Weights of a small GPT-style language model, trained from scratch on English Wikipedia.
Size: 13 layers, width 320, 5 heads of 64 (1 for keys and values), 19.1M parameters.
Architecture: rotary positions, biases on query, key and value, tied embeddings.
Training: a variant of SOAP for these matrices, 795M tokens, 6069 steps.
Each number is 200 + 20 x the weight over its row's rms, rounded and kept within 0 to 999. Layers, rows and columns count from 0. The size before them is the row's rms in percent of the matrix's.

# up: layer 4 MLP up, 1600x320, rms 0.102, rows 368-410, columns 240-319
# down: layer 4 MLP down (transposed), 1600x320, rms 0.0992, rows 368-409, columns 240-319
up368,087,197,192,196,206,174,194,164,240,217,198,198,205,205,215,209,198,175,182,197,189,216,201,211,187,198,160,224,199,202,215,184,227,185,167,172,201,213,209,247,186,178,213,214,187,177,191,214,190,203,207,194,180,197,189,208,214,170,177,201,238,226,222,201,186,206,202,198,224,170,178,207,214,204,207,200,245,199,206,206,200
down368,093,178,190,202,200,212,215,241,145,173,167,222,173,226,196,179,214,233,219,203,216,198,208,183,193,197,195,193,199,229,189,222,198,225,168,217,192,182,161,235,209,224,198,219,196,198,234,208,181,185,217,192,192,218,181,190,189,174,191,242,176,189,185,164,199,167,201,214,211,212,199,212,180,184,191,227,219,188,195,201,216
up369,108,162,172,181,181,181,192,169,190,214,226,204,173,235,196,192,202,181,210,211,227,187,194,184,192,214,217,205,197,178,202,206,213,208,155,194,250,220,160,214,187,217,218,219,178,189,200,195,208,184,222,235,218,178,174,184,171,208,198,202,221,190,228,211,206,180,183,215,198,192,205,201,202,214,204,197,178,199,192,199,220
down369,112,185,222,172,205,210,230,227,224,217,155,218,208,182,188,223,202,216,188,179,203,172,200,229,202,216,202,187,187,171,218,197,234,201,213,171,230,195,200,185,208,193,237,217,203,210,216,180,230,206,187,179,179,223,176,211,203,180,206,197,211,195,183,185,173,200,192,176,208,167,164,196,244,236,235,158,226,218,188,196,190
up370,106,225,192,194,209,241,196,206,175,201,197,220,224,203,177,180,187,203,198,232,195,209,201,185,185,163,180,233,193,176,174,230,208,206,217,203,209,198,165,206,210,207,187,239,202,173,214,209,161,242,237,256,168,224,205,241,187,177,218,199,198,214,208,225,191,224,206,192,187,174,226,210,171,207,177,201,193,239,194,190,219
down370,093,225,195,176,211,215,199,187,221,215,207,216,202,197,209,222,213,230,149,209,188,200,194,186,163,183,193,196,213,218,205,206,161,198,197,203,209,226,194,210,197,221,193,192,238,220,200,200,195,162,182,180,215,199,207,153,199,194,160,173,182,143,207,200,207,219,185,237,182,209,183,241,166,188,181,219,205,196,176,199,200
up371,100,234,211,215,186,196,185,197,210,199,168,199,194,191,235,190,177,196,197,205,227,226,175,241,192,184,196,196,202,229,184,197,186,161,189,200,211,215,187,236,175,179,221,204,235,176,213,215,206,196,214,174,153,202,202,148,169,205,197,206,214,196,247,179,226,192,214,190,203,224,208,172,229,232,196,216,196,192,170,206,204
down371,097,202,211,187,225,213,206,212,184,181,214,186,180,220,194,197,202,183,198,215,233,223,207,206,201,212,207,193,235,178,216,194,232,218,207,207,174,194,217,190,210,173,185,205,175,246,173,199,210,183,187,236,205,157,175,221,218,188,218,179,216,181,191,189,204,210,225,182,209,164,219,204,175,177,181,217,251,180,208,219,166
up372,101,221,228,199,177,167,206,219,166,203,211,197,203,198,198,158,222,190,218,158,192,193,219,185,165,162,232,181,186,237,186,174,203,184,192,170,206,232,211,186,237,190,211,217,183,236,213,217,189,218,187,213,202,174,211,183,197,221,217,204,216,203,209,208,216,191,183,185,197,167,236,216,178,231,195,204,198,165,202,214,214
down372,108,232,213,199,209,231,209,200,191,210,232,192,197,199,210,231,197,214,206,198,216,197,189,204,181,218,177,183,225,195,189,161,175,203,209,162,201,200,233,166,221,202,226,179,228,202,228,195,216,190,183,192,186,215,231,224,196,197,186,168,189,167,232,208,225,215,228,183,236,209,183,206,182,254,187,201,205,213,190,196,160
up373,099,229,231,203,214,194,245,216,221,208,206,213,194,189,185,223,197,215,216,170,211,205,218,197,227,203,188,167,187,236,195,209,216,214,196,176,182,186,187,224,224,217,164,182,207,179,192,217,208,158,204,208,172,246,176,205,218,159,165,194,218,174,213,200,215,230,201,228,217,192,197,193,207,200,192,156,211,199,228,209,166
down373,105,186,179,199,179,176,205,195,223,168,241,171,236,181,185,160,201,236,220,169,177,222,196,205,198,205,176,186,210,188,230,213,210,212,189,182,201,180,197,204,207,248,169,198,194,205,218,193,220,229,200,215,193,186,217,234,166,197,230,178,179,150,194,220,212,195,169,185,154,198,195,174,212,185,202,194,210,208,214,229,186
up374,096,209,205,153,201,173,234,172,218,182,166,204,203,154,184,177,214,181,194,198,184,177,205,194,179,192,205,185,186,185,192,186,212,176,221,231,199,229,198,192,170,180,191,227,189,215,188,201,184,190,184,222,211,191,221,216,184,215,188,199,217,231,182,227,189,181,204,196,199,202,172,213,212,162,222,223,224,194,231,188,161
down374,099,203,193,203,174,193,208,231,223,189,244,224,196,233,203,208,224,190,209,187,224,206,218,207,201,139,187,211,185,190,194,214,196,174,197,206,194,192,213,224,195,201,205,198,228,226,192,215,182,230,201,223,214,207,206,188,214,190,233,180,211,180,168,199,207,199,216,212,210,220,162,194,219,252,181,226,214,167,187,219,206
up375,091,213,181,199,191,202,176,195,194,211,199,192,201,209,171,183,196,178,193,218,174,172,205,210,185,201,214,205,207,215,206,203,213,252,175,179,234,170,192,240,224,235,220,224,197,185,245,201,222,181,173,183,211,219,205,173,207,169,225,162,218,216,178,228,209,183,191,210,174,181,176,201,169,181,185,177,220,217,179,208,198
down375,093,234,210,194,251,216,198,217,226,198,221,197,207,197,244,233,224,204,258,165,182,200,207,232,208,203,208,197,181,210,189,205,166,170,214,212,192,189,176,170,189,190,221,210,177,202,197,193,206,222,178,208,181,221,187,213,223,232,214,204,169,165,201,221,203,197,200,194,193,241,221,208,194,175,213,204,191,205,168,194,235
up376,100,181,232,228,232,211,220,160,214,201,234,227,216,179,206,218,194,205,215,171,198,198,216,192,209,222,185,207,221,191,222,182,230,212,180,188,201,229,212,191,208,164,222,208,206,211,192,184,194,181,224,188,204,211,189,203,191,207,179,173,206,204,228,196,183,200,194,174,180,217,185,226,167,198,188,177,149,209,209,187,238
down376,098,183,173,208,217,216,214,172,186,197,192,166,201,197,175,196,181,248,171,229,183,212,202,202,219,233,243,217,191,202,186,203,192,195,213,213,212,143,201,231,220,210,158,204,160,213,198,227,221,182,219,195,205,177,209,214,189,177,196,212,198,195,216,229,203,239,206,181,192,140,205,183,230,198,197,195,168,213,168,190,188
up377,108,212,201,195,221,194,181,206,190,178,212,178,202,219,162,248,189,190,187,181,166,182,179,179,239,200,204,180,196,187,188,193,194,230,163,208,172,208,224,162,208,182,183,229,191,182,214,204,191,168,213,196,175,226,188,206,225,229,239,206,211,196,226,187,218,221,181,223,220,200,220,214,216,217,221,220,192,245,199,187,172
down377,103,202,173,175,150,185,207,158,168,212,199,216,233,214,207,181,202,169,188,194,224,194,173,163,206,194,197,181,207,219,195,179,222,143,232,215,203,188,197,208,174,192,230,228,214,188,172,164,210,182,199,177,221,193,217,150,185,214,173,213,202,220,228,208,198,220,226,187,192,189,207,222,193,201,182,173,216,196,229,245,207
up378,097,175,206,177,202,175,202,235,209,175,215,174,227,201,206,230,192,203,162,244,206,181,217,176,183,194,204,187,205,194,204,178,194,172,208,215,158,194,202,187,212,148,183,195,208,226,212,216,195,192,212,172,164,156,182,224,180,182,187,202,221,157,200,214,209,172,202,185,198,227,186,170,223,213,214,227,254,204,182,181,221
down378,101,196,178,223,211,201,156,160,187,210,194,188,184,185,205,185,206,225,179,183,244,204,187,196,209,201,231,210,196,208,207,229,195,183,166,192,208,226,200,211,209,213,200,159,220,201,183,165,191,223,155,191,243,219,170,212,204,186,186,150,218,216,227,214,213,223,218,215,201,187,203,215,198,216,188,149,192,154,188,223,211
up379,105,230,196,181,188,195,193,156,207,175,202,207,230,158,206,204,184,213,204,193,183,210,219,225,186,201,189,177,203,195,185,203,216,209,182,176,187,212,199,219,209,196,182,183,211,200,222,187,181,171,201,219,181,180,167,184,173,191,224,175,192,218,231,202,206,189,178,214,236,233,186,197,201,228,236,169,173,191,191,200,164
down379,107,194,184,209,172,233,185,202,191,237,151,190,185,213,190,214,191,207,187,190,210,221,194,186,177,233,212,185,208,155,204,191,210,232,241,205,188,179,195,166,195,198,219,204,235,200,222,218,201,192,174,212,209,204,189,192,217,145,215,211,202,213,206,201,198,176,216,174,216,202,178,210,193,164,195,194,195,190,228,220,220
up380,101,206,162,182,213,218,163,177,199,156,203,187,203,220,206,221,166,205,214,185,166,144,225,195,200,180,231,231,205,196,175,193,215,181,193,194,219,219,235,211,228,180,147,193,220,212,217,230,203,221,203,215,218,178,191,217,193,216,180,204,208,173,212,215,192,191,199,222,211,213,209,199,169,180,183,197,216,204,180,187,186
down380,111,180,198,225,173,160,185,197,219,174,223,179,221,202,228,206,201,175,172,227,205,182,196,201,208,214,190,197,215,161,213,188,195,195,176,194,218,203,175,198,195,211,211,192,175,171,220,221,186,196,244,216,196,186,189,201,205,215,231,214,166,213,218,209,175,181,188,198,213,183,199,176,188,171,208,218,271,193,230,174,208
up381,099,173,200,215,206,193,225,174,194,214,222,194,212,194,187,189,242,258,197,191,186,210,192,211,222,188,175,207,207,236,194,181,196,202,220,206,162,186,228,206,207,190,219,172,205,216,209,257,197,199,237,166,200,167,222,184,218,235,205,217,197,162,174,211,179,216,188,195,237,174,207,201,176,249,165,211,229,191,214,198,192
down381,108,223,174,225,199,200,226,194,187,192,159,161,222,209,195,225,210,203,183,173,166,195,193,188,189,195,190,209,249,185,192,170,218,210,201,209,224,199,188,178,210,188,215,208,192,214,211,172,206,198,220,207,192,229,148,210,219,221,200,204,233,215,213,209,157,177,227,154,222,195,216,222,225,203,226,226,219,192,227,203,190
up382,101,229,199,202,200,179,204,167,179,177,170,219,197,209,202,204,196,212,213,193,210,169,160,201,203,223,237,230,212,216,178,207,194,174,196,226,188,221,164,200,229,181,210,159,199,178,195,203,203,175,199,181,181,162,227,182,188,178,196,194,196,189,203,217,199,183,217,218,202,198,211,250,190,187,172,215,196,190,207,202,237
down382,100,172,201,239,182,226,226,201,236,189,144,197,209,181,227,197,211,204,183,204,193,209,239,199,217,202,209,191,211,183,171,201,178,199,189,185,206,190,199,190,198,175,194,170,196,186,174,197,216,190,170,166,227,202,202,213,190,234,187,189,202,224,199,184,160,178,179,155,197,213,201,192,191,174,205,191,143,202,219,205,191
up383,093,182,201,215,201,215,187,240,202,217,190,187,170,232,232,186,182,231,217,165,162,178,208,201,190,204,220,222,188,235,170,180,193,169,186,217,208,183,198,224,191,207,213,225,223,175,202,168,195,180,218,185,219,166,171,161,221,207,210,218,195,197,197,194,224,199,162,207,198,201,224,161,163,197,212,169,170,208,177,162,234
down383,093,218,179,220,219,186,229,193,196,210,189,201,204,164,194,204,237,195,146,202,182,208,180,207,177,156,200,214,171,181,236,181,210,223,191,197,170,208,185,184,203,223,192,218,181,202,177,227,219,200,206,213,182,225,173,220,159,205,180,179,210,196,182,216,207,229,207,196,208,200,214,217,213,195,191,229,200,209,239,224,185
up384,098,201,215,204,160,181,208,198,214,178,207,217,202,207,184,162,196,232,223,196,192,211,212,188,224,183,179,191,216,170,201,224,192,228,165,224,204,231,186,181,179,235,171,194,183,231,205,198,188,185,227,225,193,220,223,207,205,197,194,201,191,209,196,171,199,220,195,165,170,210,171,179,196,207,232,197,182,201,220,209,222
down384,097,212,192,200,225,231,204,198,206,182,209,199,223,229,201,220,212,188,229,166,179,166,181,206,194,191,176,185,220,200,197,209,175,197,180,206,162,206,201,144,193,199,181,181,175,225,251,206,200,212,213,213,224,177,185,211,194,223,166,204,178,199,184,164,172,232,174,213,168,189,197,206,218,215,212,203,214,186,208,212,212
up385,096,189,228,216,205,205,209,187,207,223,209,207,189,217,197,212,190,203,201,193,228,212,211,212,182,203,227,226,177,207,181,236,209,235,204,225,185,192,192,186,196,201,217,249,194,222,193,201,218,235,244,225,164,197,218,193,237,202,230,176,190,184,210,217,179,213,207,193,196,236,168,186,199,202,222,185,195,204,238,180,210
down385,100,196,187,172,212,248,237,233,154,226,205,212,229,175,188,237,216,199,217,207,205,205,215,215,211,196,180,201,167,205,211,226,241,183,179,207,212,185,190,170,196,221,207,195,214,199,180,172,179,209,182,180,181,192,162,185,200,200,195,178,246,192,218,203,171,203,196,173,212,219,188,236,224,189,160,204,177,234,191,180,225
up386,098,184,192,215,180,191,196,221,203,231,208,189,198,177,185,219,196,185,230,220,166,198,197,226,213,190,212,163,216,195,167,182,163,178,210,224,198,200,211,229,230,203,210,175,231,190,187,201,170,185,216,211,220,216,201,213,203,201,177,219,198,226,197,257,222,214,198,183,202,184,194,193,151,187,190,140,215,214,163,191,199
down386,093,210,195,213,213,215,218,225,170,210,219,185,177,205,177,186,195,205,188,166,219,205,161,182,212,217,240,231,193,225,200,179,241,194,205,191,190,177,234,207,155,206,180,195,154,230,196,227,228,200,225,195,201,215,218,218,205,186,202,191,199,186,200,205,202,213,197,225,194,197,180,181,210,207,209,243,200,165,171,254,198
up387,095,201,187,220,187,197,213,210,200,212,183,163,192,185,203,181,205,195,205,215,187,187,203,218,195,198,215,222,200,262,216,225,176,208,200,236,191,180,187,231,155,226,180,204,191,195,180,211,218,201,182,187,194,206,192,175,192,199,236,195,178,185,208,188,162,175,199,192,173,200,158,186,168,183,201,196,215,190,210,192,252
down387,115,201,172,221,215,181,200,219,198,205,197,176,201,204,199,208,217,190,218,201,193,204,204,169,220,178,198,192,221,239,185,200,173,214,246,218,198,190,237,183,193,193,175,238,189,202,155,184,208,204,223,191,166,164,207,210,199,210,199,220,185,213,176,203,206,189,172,192,207,191,221,183,199,239,235,180,205,226,192,177,211
up388,108,188,196,193,180,187,201,186,207,211,207,187,209,197,171,186,196,220,175,167,231,194,195,212,199,202,202,186,221,174,181,221,210,230,173,207,213,196,202,206,191,183,203,191,237,224,213,212,232,215,175,226,218,185,191,212,205,219,205,199,159,216,216,207,217,201,212,221,234,222,211,177,217,225,202,163,183,206,178,208,205
down388,109,202,177,199,186,235,203,223,200,224,180,172,212,182,236,233,215,209,194,196,199,194,228,178,203,174,239,197,193,201,184,192,192,184,167,190,170,214,206,187,194,231,192,196,202,202,193,214,220,214,204,198,236,210,212,208,192,211,192,227,199,186,154,170,172,197,195,195,193,225,191,202,186,199,224,203,175,233,224,187,217
up389,104,196,195,241,201,204,211,154,189,242,200,213,207,227,167,194,219,212,215,185,179,184,208,174,174,221,227,188,224,188,220,195,159,207,179,211,208,198,252,197,216,183,212,218,186,197,174,196,209,238,235,226,214,213,182,220,213,206,220,218,227,206,212,162,200,217,142,206,192,204,201,198,209,174,173,167,197,217,200,239,230
down389,099,204,239,186,244,188,219,235,203,198,205,203,171,183,210,235,189,191,207,207,190,199,210,234,173,181,221,222,175,186,183,178,218,189,188,187,186,202,182,204,187,203,174,181,190,176,239,205,194,155,189,205,164,186,211,209,185,201,185,165,221,206,171,179,188,205,242,184,189,229,193,189,219,212,207,203,225,189,226,181,197
up390,099,191,185,195,175,206,191,222,164,214,214,209,227,193,207,185,190,200,186,168,240,194,180,201,186,210,227,218,176,209,217,176,179,181,197,210,220,157,175,182,221,217,204,165,163,166,197,176,234,173,214,164,200,191,193,208,203,177,165,211,197,191,191,218,191,221,223,176,203,204,201,200,189,196,212,193,233,198,187,182,166
down390,097,195,205,177,212,205,177,160,242,201,206,202,195,170,178,183,190,198,226,198,191,215,155,186,187,212,197,185,193,191,218,165,212,203,206,195,219,195,204,185,198,211,223,192,248,189,176,187,233,200,160,206,168,200,205,200,180,210,199,178,225,179,211,194,229,221,181,206,225,188,196,177,182,209,200,198,218,165,184,196,144
up391,097,206,225,196,214,203,178,190,193,186,198,186,168,203,160,205,171,174,215,212,224,204,185,160,215,222,190,214,217,221,170,207,199,184,231,189,193,243,225,213,238,217,259,211,194,217,210,223,195,214,207,213,214,203,216,228,189,223,191,224,194,217,194,191,199,196,169,156,179,203,194,233,180,232,135,161,213,200,198,226,175
down391,094,235,190,193,210,200,235,220,234,171,206,193,220,202,217,184,182,187,156,236,201,223,185,198,222,197,167,194,187,164,218,182,175,192,203,182,215,224,186,162,207,222,189,189,209,225,198,189,179,193,195,217,199,186,184,188,222,201,206,215,207,221,208,193,221,223,201,200,187,207,237,205,171,197,188,186,165,194,209,226,222
up392,098,179,191,202,188,161,170,209,216,213,184,205,169,173,175,191,192,178,199,207,236,209,219,178,215,203,216,181,199,175,210,191,186,196,179,185,189,214,212,192,189,211,156,188,206,208,230,241,193,216,212,213,209,192,202,173,182,244,210,217,208,215,190,190,267,204,175,204,224,212,218,207,209,219,183,176,202,201,203,212,207
down392,097,180,251,194,214,223,240,220,205,211,226,179,184,195,161,196,198,205,181,182,184,213,198,200,214,205,217,187,186,201,192,239,211,214,219,207,221,173,200,187,223,178,202,205,231,212,173,175,232,230,191,189,196,239,201,203,198,199,194,215,216,163,184,183,191,227,184,206,209,153,172,201,217,197,158,201,213,223,195,165,205
up393,095,174,215,229,213,211,196,233,224,224,179,229,192,224,210,211,228,211,198,181,215,188,200,214,197,202,157,189,183,172,182,221,206,181,214,209,205,172,215,212,218,163,179,180,200,183,204,216,221,213,183,194,202,196,202,202,161,184,205,208,225,221,219,180,185,218,223,221,241,188,195,182,176,196,209,203,173,214,199,209,194
down393,096,170,242,191,162,189,198,180,172,210,192,211,229,156,171,176,222,184,199,208,222,184,218,162,200,216,204,228,258,206,199,192,164,197,215,167,171,203,214,196,171,217,196,148,190,165,193,225,186,183,151,201,186,220,184,230,205,242,175,198,210,194,190,193,230,161,184,143,187,217,225,213,204,178,198,153,198,242,202,200,202
up394,097,236,204,202,207,199,197,189,186,199,178,204,184,177,188,233,221,231,234,191,212,204,178,195,178,171,212,192,193,214,191,175,194,184,222,199,200,213,205,210,191,209,166,172,200,165,202,205,193,193,230,178,199,224,180,170,194,183,180,170,207,158,165,221,195,170,235,189,230,209,186,186,185,200,199,182,191,222,218,207,192
down394,094,190,209,198,158,225,190,194,215,245,188,197,202,214,188,174,188,189,206,212,205,197,208,205,224,233,211,202,195,211,215,239,209,238,184,170,221,196,204,198,192,194,213,201,208,181,205,182,235,172,164,220,201,228,199,209,203,226,184,244,220,211,220,184,235,197,162,181,174,229,208,233,190,195,187,181,216,208,179,180,176
up395,099,243,207,172,225,189,198,180,218,206,222,205,233,208,219,232,184,199,192,199,188,159,209,181,210,185,204,194,198,200,247,207,212,179,195,195,185,171,192,209,181,187,179,189,169,191,223,228,221,220,147,205,207,208,227,191,215,190,206,204,207,180,192,184,192,185,180,180,198,224,177,192,165,179,200,213,206,231,202,179,177
down395,095,200,175,197,203,222,220,201,193,192,213,194,202,208,197,178,221,224,174,206,197,232,182,240,215,198,207,196,188,234,207,222,218,208,245,180,186,236,212,186,204,219,218,213,197,210,234,233,189,202,224,179,183,209,206,195,187,215,233,230,186,219,175,213,200,209,208,216,150,207,234,213,209,177,209,170,201,155,181,203,211
up396,103,226,229,214,228,243,200,205,212,227,179,214,166,180,158,197,217,166,200,185,245,204,234,198,215,241,207,183,194,183,205,219,174,237,186,235,176,209,235,196,210,212,204,219,199,162,219,194,205,215,174,206,185,195,214,237,206,202,174,197,172,215,238,199,193,200,195,203,204,220,205,139,171,198,239,186,177,188,179,181,187
down396,097,209,225,194,178,198,209,208,224,170,197,225,187,206,241,176,200,222,209,211,193,206,223,185,160,208,199,211,190,206,194,228,222,170,204,200,224,173,202,152,179,204,184,203,237,198,162,196,231,195,196,215,192,192,176,212,201,218,189,190,186,178,181,200,236,201,222,236,217,184,179,195,227,189,221,210,235,218,230,183,194
up397,106,213,181,203,178,200,211,188,200,190,206,201,199,161,182,197,181,232,214,202,190,200,221,190,190,172,199,208,215,188,193,182,211,189,170,203,157,209,192,200,169,209,216,236,177,201,205,202,189,197,224,239,216,217,204,191,198,186,211,172,200,205,182,216,192,161,188,195,227,209,171,216,200,181,174,195,221,197,220,207,222
down397,112,199,210,214,205,190,191,189,170,217,212,181,215,205,180,154,229,190,199,220,207,190,165,191,185,204,226,184,176,204,231,208,222,215,226,193,230,182,208,238,214,239,178,209,165,235,216,202,185,181,188,184,200,194,199,163,181,206,201,188,213,217,208,170,191,165,203,197,201,187,217,196,205,196,194,211,193,199,195,225,195
up398,088,176,200,201,222,210,200,226,175,205,208,167,210,184,207,194,205,234,188,174,226,219,166,202,215,187,198,180,188,256,180,193,217,218,191,150,195,185,218,196,197,244,220,223,192,201,171,183,203,199,200,201,225,197,195,236,216,238,164,198,184,158,184,218,202,219,197,176,203,202,200,180,183,219,211,205,192,167,199,211,182
down398,093,195,222,170,204,136,201,171,185,214,197,153,239,202,191,182,237,183,163,183,173,209,153,196,189,211,191,167,181,195,194,171,188,190,181,167,200,165,181,207,222,247,169,207,206,207,213,197,225,171,193,209,194,170,220,200,215,209,223,204,207,207,184,172,200,205,233,226,212,232,150,235,198,217,197,162,178,153,188,222,212
up399,096,186,197,181,192,177,203,216,215,190,194,228,197,220,187,224,192,214,219,179,186,188,192,166,217,208,189,222,221,202,176,207,196,196,233,188,230,167,199,232,207,215,201,166,192,189,120,211,210,175,216,187,188,191,241,229,195,189,201,197,189,221,219,180,221,215,171,203,247,198,179,184,174,209,189,225,179,193,216,181,209
down399,098,202,184,230,211,169,207,213,203,242,213,186,213,208,212,187,179,229,245,213,199,237,189,197,219,204,198,184,223,188,241,179,191,225,209,220,210,207,192,194,189,242,179,188,206,215,210,189,204,205,208,211,202,184,182,196,197,208,206,194,208,188,182,197,205,215,192,197,170,204,195,206,193,198,187,177,225,182,215,221,185
up400,100,174,191,213,201,221,234,205,208,201,177,213,241,217,211,190,189,176,204,193,179,183,203,235,212,203,227,195,175,208,199,203,184,179,202,175,167,194,197,196,224,197,195,188,166,157,187,224,210,222,164,229,223,194,181,230,183,215,195,211,208,189,225,192,170,225,171,232,201,184,198,192,183,171,196,200,212,230,194,213,194
down400,102,177,196,214,194,190,184,157,227,221,210,176,190,200,183,175,215,208,178,211,212,182,173,185,215,209,173,186,189,196,232,190,226,205,200,231,192,211,192,203,181,222,175,214,216,179,198,202,195,224,166,208,217,208,220,233,184,241,228,189,228,203,203,187,213,223,192,179,202,204,222,235,178,188,200,212,152,185,215,235,222
up401,105,216,183,205,210,186,210,180,184,212,203,201,196,218,178,196,199,209,217,157,194,174,196,209,176,203,214,184,221,218,220,221,249,216,177,213,183,207,218,169,226,187,211,187,195,218,175,216,179,189,198,190,221,205,238,234,178,222,200,199,219,195,213,185,215,225,173,158,209,196,186,176,196,212,221,203,178,189,220,193,226
down401,098,189,191,203,176,162,174,209,202,196,217,206,188,207,180,208,205,194,223,172,190,170,169,163,185,187,217,212,191,200,191,204,198,189,182,179,223,185,194,237,196,165,186,222,193,194,198,207,172,214,193,189,212,213,225,192,186,211,178,220,204,241,185,211,179,222,187,199,202,205,203,164,206,204,165,212,206,233,209,212,213
up402,099,208,175,218,186,183,245,179,205,214,204,242,198,203,185,220,189,207,215,222,184,223,212,219,196,180,221,185,196,224,223,207,199,220,214,217,194,232,242,195,204,189,213,199,197,165,191,242,191,179,218,206,208,191,188,224,234,164,212,209,213,183,205,234,187,185,217,202,245,211,227,162,200,238,191,228,220,186,206,219,196
down402,088,203,215,192,176,203,194,225,200,219,190,164,179,210,198,192,182,178,219,163,206,166,147,170,208,172,139,192,187,221,196,190,212,163,208,215,198,177,196,198,193,200,195,211,173,210,206,215,188,187,176,197,223,201,205,189,168,227,212,205,179,216,201,188,200,187,182,234,186,219,208,239,175,197,210,163,200,197,205,204,196
up403,102,222,180,177,193,216,194,210,210,200,210,211,193,200,197,229,194,205,230,235,231,171,210,190,188,228,140,191,174,209,172,180,221,205,204,207,184,223,233,191,197,205,214,232,181,189,219,197,221,212,220,184,206,205,203,214,193,218,209,163,218,190,208,182,211,213,175,185,220,165,189,194,213,218,182,219,191,210,219,191,196
down403,098,200,196,230,198,212,218,173,187,206,186,177,209,226,187,148,215,231,192,217,172,228,193,198,189,193,201,181,230,193,223,250,192,190,207,197,184,193,190,197,207,172,181,205,186,211,203,213,171,185,208,199,192,171,195,234,200,179,192,229,223,190,206,209,192,188,200,210,197,215,174,205,186,184,242,182,234,187,204,212,192
up404,102,209,184,198,189,227,181,209,207,213,176,186,182,202,189,173,225,175,204,206,179,195,196,143,202,176,184,193,195,187,213,201,193,215,149,237,223,209,193,213,181,193,190,210,196,198,242,191,193,211,190,230,228,209,229,210,210,210,183,208,229,180,201,208,207,190,210,197,168,231,221,214,226,196,173,212,191,202,213,182,208
down404,105,221,212,187,173,186,223,158,198,186,221,212,204,194,144,254,201,179,207,224,198,199,191,207,193,173,173,174,173,202,202,211,205,197,187,216,181,206,204,203,208,214,186,186,182,204,189,220,203,216,169,148,200,185,215,171,196,201,216,177,222,205,213,211,178,180,218,176,212,172,161,223,204,237,202,192,207,181,208,209,152
up405,093,179,194,195,215,202,203,235,208,190,231,214,178,201,170,177,215,200,188,160,226,194,202,205,194,238,203,216,218,187,226,192,228,194,178,176,208,186,204,225,179,189,215,196,192,211,224,204,181,214,188,174,216,240,167,209,187,220,189,206,202,170,155,163,192,173,220,224,183,191,197,196,152,231,211,237,184,198,184,194,211
down405,094,213,231,189,219,219,166,193,184,233,140,202,219,194,199,183,175,178,208,216,195,205,201,224,194,198,213,199,235,207,177,176,215,192,201,209,211,221,219,199,207,241,207,188,212,198,185,227,192,183,217,212,187,209,206,225,193,209,220,152,208,186,194,236,214,221,180,185,186,176,192,212,214,194,202,205,202,228,177,201,225
up406,102,233,213,181,236,188,197,178,242,183,191,231,221,185,193,228,267,176,211,202,212,190,173,192,204,179,238,191,195,170,221,189,194,201,200,198,209,206,185,180,203,193,208,184,197,199,195,185,187,228,183,218,196,168,199,190,211,226,219,191,199,184,198,207,185,212,217,186,224,199,182,203,196,218,181,171,147,184,204,226,204
down406,104,198,190,212,200,200,205,192,191,241,200,178,187,212,259,209,192,186,198,245,204,186,189,248,184,190,209,180,198,188,212,211,206,186,221,200,241,190,191,167,195,233,169,209,164,187,199,239,201,165,191,222,215,209,228,229,193,214,204,216,217,209,195,200,193,232,171,202,248,177,181,213,156,201,209,216,183,194,184,153,199
up407,100,217,209,231,202,185,195,197,218,177,222,236,203,189,167,202,206,231,186,157,200,204,215,179,214,182,198,191,152,173,178,183,179,219,183,206,227,197,161,211,212,183,190,195,211,232,210,199,209,178,209,215,186,239,266,198,229,163,188,221,253,166,215,194,172,204,218,203,197,218,199,178,188,189,183,174,208,185,189,224,197
down407,114,207,186,208,185,208,225,214,233,187,222,171,200,219,219,228,203,200,208,245,195,205,219,242,189,162,180,201,197,177,189,182,220,194,222,177,222,189,181,203,206,196,178,190,201,206,214,183,191,212,226,196,177,187,225,168,219,199,173,207,229,191,222,220,196,188,176,218,188,215,220,212,208,207,187,174,245,178,224,169,195
up408,095,195,195,187,214,260,173,200,205,201,222,203,212,195,180,186,233,235,188,208,224,164,240,178,204,220,171,207,179,241,168,207,181,210,225,203,223,187,174,173,208,220,190,197,180,198,231,183,198,230,164,222,210,224,182,197,197,210,206,187,191,168,174,206,195,187,185,200,203,155,170,176,192,182,218,214,216,213,210,197,205
down408,085,161,234,194,192,174,216,194,184,198,191,206,196,210,212,199,162,159,193,185,190,183,169,180,169,229,213,185,170,230,225,192,225,191,166,237,187,233,232,219,168,211,234,198,213,199,188,194,198,157,236,204,223,214,224,187,216,210,198,219,187,200,207,193,215,223,181,197,202,238,158,175,215,195,185,191,180,195,215,173,200
up409,096,211,201,205,220,192,227,194,195,178,177,203,183,227,197,215,176,211,183,213,195,224,230,181,199,194,172,197,218,194,190,233,210,218,184,242,192,203,192,193,171,218,195,185,170,195,198,220,183,167,166,211,195,216,205,191,199,185,193,193,205,179,218,224,242,199,254,215,208,173,244,174,178,203,213,156,212,227,156,188,195
down409,087,209,229,208,185,204,205,228,185,204,200,190,213,181,194,171,183,215,255,164,209,175,201,247,186,202,223,151,202,204,202,192,234,161,211,189,229,226,211,172,202,204,194,143,202,220,199,216,194,236,221,201,193,201,193,197,183,175,227,216,208,236,172,139,205,216,190,198,182,166,189,177,215,197,193,223,215,216,235,196,192
up410,108,208,221,214,172,191,169,151,205,231,222,190,198,192,208,212,196,198,212,134,201,225,181,173,180,238,195,170,158,199,201,209,197,154,183,184,160,217,195,226,148,196,211,196,182,215,223,200,165,203,168,176,221,198,194,211,217,210,238,195,188,165,185,224,233,205,190,189,197,183,144,203,164,211,212,194,178,190,184,150,210